Weights of a small transformer language model.
Size: 16 layers, MLP 448 SwiGLU.
Training: 172M tokens, 5259 steps.
Each number is 200 + 30 x the weight over its row's rms, rounded and kept within 0 to 999. Layers, rows and columns count from 0. The size before them is the row's rms in percent of the matrix's.

# layer 12 MLP gate, 448x160, rms 0.0815, rows 230-232, columns 0-159
103,243,181,211,229,188,216,249,185,163,151,195,241,194,261,210,204,220,188,172,159,197,211,178,187,155,202,191,224,202,241,185,214,180,167,184,209,203,205,203,225,255,220,210,242,210,234,181,204,158,187,236,151,243,194,170,162,186,161,261,246,234,189,285,243,174,201,216,169,189,161,239,204,272,233,186,200,228,179,201,165,179,202,252,240,144,265,170,189,144,208,222,252,187,199,154,203,206,179,208,221,242,217,202,190,199,200,211,246,170,194,188,163,161,222,190,167,167,153,196,216,209,215,211,247,167,191,240,178,183,238,171,190,204,175,238,181,222,169,174,185,212,199,226,189,141,233,127,206,243,188,190,192,223,207,235,176,140,203,187,203
103,232,136,174,206,187,225,197,179,258,214,182,244,249,196,230,222,158,170,237,244,231,273,220,238,252,205,210,241,243,191,232,229,151,202,215,171,162,233,216,170,211,194,215,241,192,185,145,178,195,206,223,194,235,228,134,169,162,210,212,217,220,198,203,225,231,233,245,194,186,169,224,167,210,248,177,230,228,219,183,144,181,201,201,174,224,170,227,207,181,207,218,229,207,216,179,186,150,185,250,216,185,184,206,187,175,207,261,190,201,122,224,193,274,213,227,185,222,225,163,203,181,205,174,217,214,185,282,242,207,209,169,211,235,194,227,243,213,172,187,212,182,234,222,257,210,173,154,205,204,145,137,206,200,211,214,194,187,223,209,181
105,197,246,258,238,199,234,173,240,217,231,247,192,198,222,176,174,222,258,143,171,186,125,226,215,213,203,204,208,182,199,158,142,210,208,195,227,199,204,208,172,250,194,167,176,137,225,194,175,204,156,137,221,257,167,165,217,182,223,188,203,223,231,184,182,164,218,152,224,173,195,157,183,205,198,174,184,213,190,209,165,217,207,253,169,215,130,184,159,151,229,147,160,218,206,177,254,227,174,225,207,196,168,257,190,220,216,174,213,162,208,184,159,215,250,222,197,211,208,217,193,150,297,218,203,215,164,184,220,187,205,208,199,217,243,200,187,213,219,148,226,205,226,211,192,185,199,157,140,224,199,191,193,215,214,185,184,212,257,185,229
# layer 12 MLP up, 448x160, rms 0.0756, rows 230-232, columns 0-159
100,257,185,200,208,269,213,156,204,211,216,259,159,161,192,241,222,176,226,180,214,228,146,157,236,246,192,177,164,205,233,223,200,180,180,201,211,167,226,178,139,192,176,238,192,238,230,138,205,173,184,195,257,215,175,196,192,187,204,202,255,221,214,237,227,223,235,185,227,273,181,205,189,232,184,159,208,143,205,247,163,204,224,140,266,213,180,225,202,166,217,202,196,212,214,240,217,159,191,210,185,176,191,209,245,191,183,168,153,225,199,186,226,217,197,236,202,206,182,200,188,226,163,173,159,259,212,263,214,204,164,230,190,215,229,250,170,187,204,220,230,194,225,208,182,206,223,163,212,153,200,195,244,169,253,236,132,199,171,200,236
102,188,207,230,222,216,208,173,192,166,206,268,204,224,243,195,206,243,183,175,236,182,159,180,163,190,195,192,194,201,192,198,227,170,190,197,181,156,206,192,190,222,216,266,162,189,232,181,217,201,162,156,197,222,180,229,230,220,191,227,139,199,257,178,228,216,152,191,171,230,214,212,192,199,206,176,204,234,213,144,180,174,237,204,224,204,238,193,183,216,136,151,197,201,227,257,167,170,176,184,159,191,204,201,153,165,218,159,199,219,252,196,234,135,195,214,184,216,172,214,196,226,188,161,183,167,195,152,216,202,266,225,228,165,163,197,188,243,193,192,145,180,226,230,156,210,203,220,172,207,229,288,204,228,210,277,164,191,154,187,283
104,217,122,223,184,161,186,232,228,216,180,228,176,184,209,186,176,179,195,172,187,187,211,193,210,238,182,173,227,204,198,135,205,165,235,212,215,213,246,219,138,173,238,197,220,152,207,152,206,210,233,195,162,164,215,217,268,187,185,168,213,177,187,163,182,157,234,183,164,247,210,268,228,194,188,216,185,192,197,201,271,204,207,205,212,183,165,130,228,253,220,224,198,184,214,219,157,174,186,209,221,167,192,190,220,196,175,181,197,233,160,211,171,199,233,153,173,234,177,199,167,207,204,231,157,237,137,220,224,215,218,225,289,222,216,181,159,186,223,141,252,185,212,201,169,215,238,186,227,202,211,277,207,235,187,208,166,233,235,196,237
# layer 12 MLP down (transposed), 448x160, rms 0.0569, rows 230-232, columns 0-159
102,205,169,182,203,247,277,264,193,226,182,165,202,184,220,237,189,202,174,179,192,211,171,175,224,158,245,221,193,200,174,186,205,192,228,130,200,219,245,217,146,247,222,223,216,205,246,207,207,161,142,187,183,228,217,144,145,191,166,236,197,164,233,236,162,213,259,171,218,249,155,140,225,233,227,206,226,192,166,220,180,216,223,174,247,178,269,194,205,178,218,162,247,166,206,156,217,207,231,227,195,250,181,197,196,209,201,215,164,179,186,196,196,249,232,193,171,181,173,228,242,148,188,147,240,174,199,267,183,215,211,210,194,229,199,200,217,206,184,184,180,174,211,152,163,176,212,146,215,211,180,160,231,208,237,170,207,208,175,199,172
107,171,253,248,169,223,208,220,260,188,202,201,218,225,238,178,264,212,189,214,244,250,255,193,211,177,217,107,158,200,189,246,194,213,211,189,146,179,208,236,238,139,181,212,223,180,169,232,192,181,237,195,155,245,209,169,174,236,190,188,184,158,198,164,186,188,198,232,230,158,177,226,136,198,172,195,211,230,170,189,253,189,207,232,198,198,214,242,198,153,195,179,173,197,212,192,246,172,194,246,228,222,138,189,218,177,287,161,215,183,174,184,259,237,193,200,200,245,200,184,225,194,171,170,223,196,214,208,179,200,185,217,259,193,205,181,202,165,214,127,205,210,196,190,193,188,242,240,172,260,183,175,212,215,167,216,207,190,221,219,222
106,200,228,160,174,214,193,209,209,176,184,124,202,229,236,238,235,243,210,179,205,193,211,228,215,251,209,194,193,208,226,189,170,215,154,212,232,162,120,208,258,170,218,195,136,209,209,217,131,202,149,225,239,197,272,215,219,161,170,188,171,175,225,212,156,191,194,195,143,166,150,170,199,149,222,217,200,182,206,200,149,175,188,201,161,196,194,187,201,177,253,193,228,192,198,128,202,204,147,178,205,176,236,199,227,206,258,182,199,210,257,221,144,216,175,206,144,262,213,196,190,191,223,162,195,194,210,180,198,200,178,179,177,220,185,189,212,228,179,189,224,224,184,235,188,240,226,184,194,260,114,203,185,201,183,193,164,226,196,236,228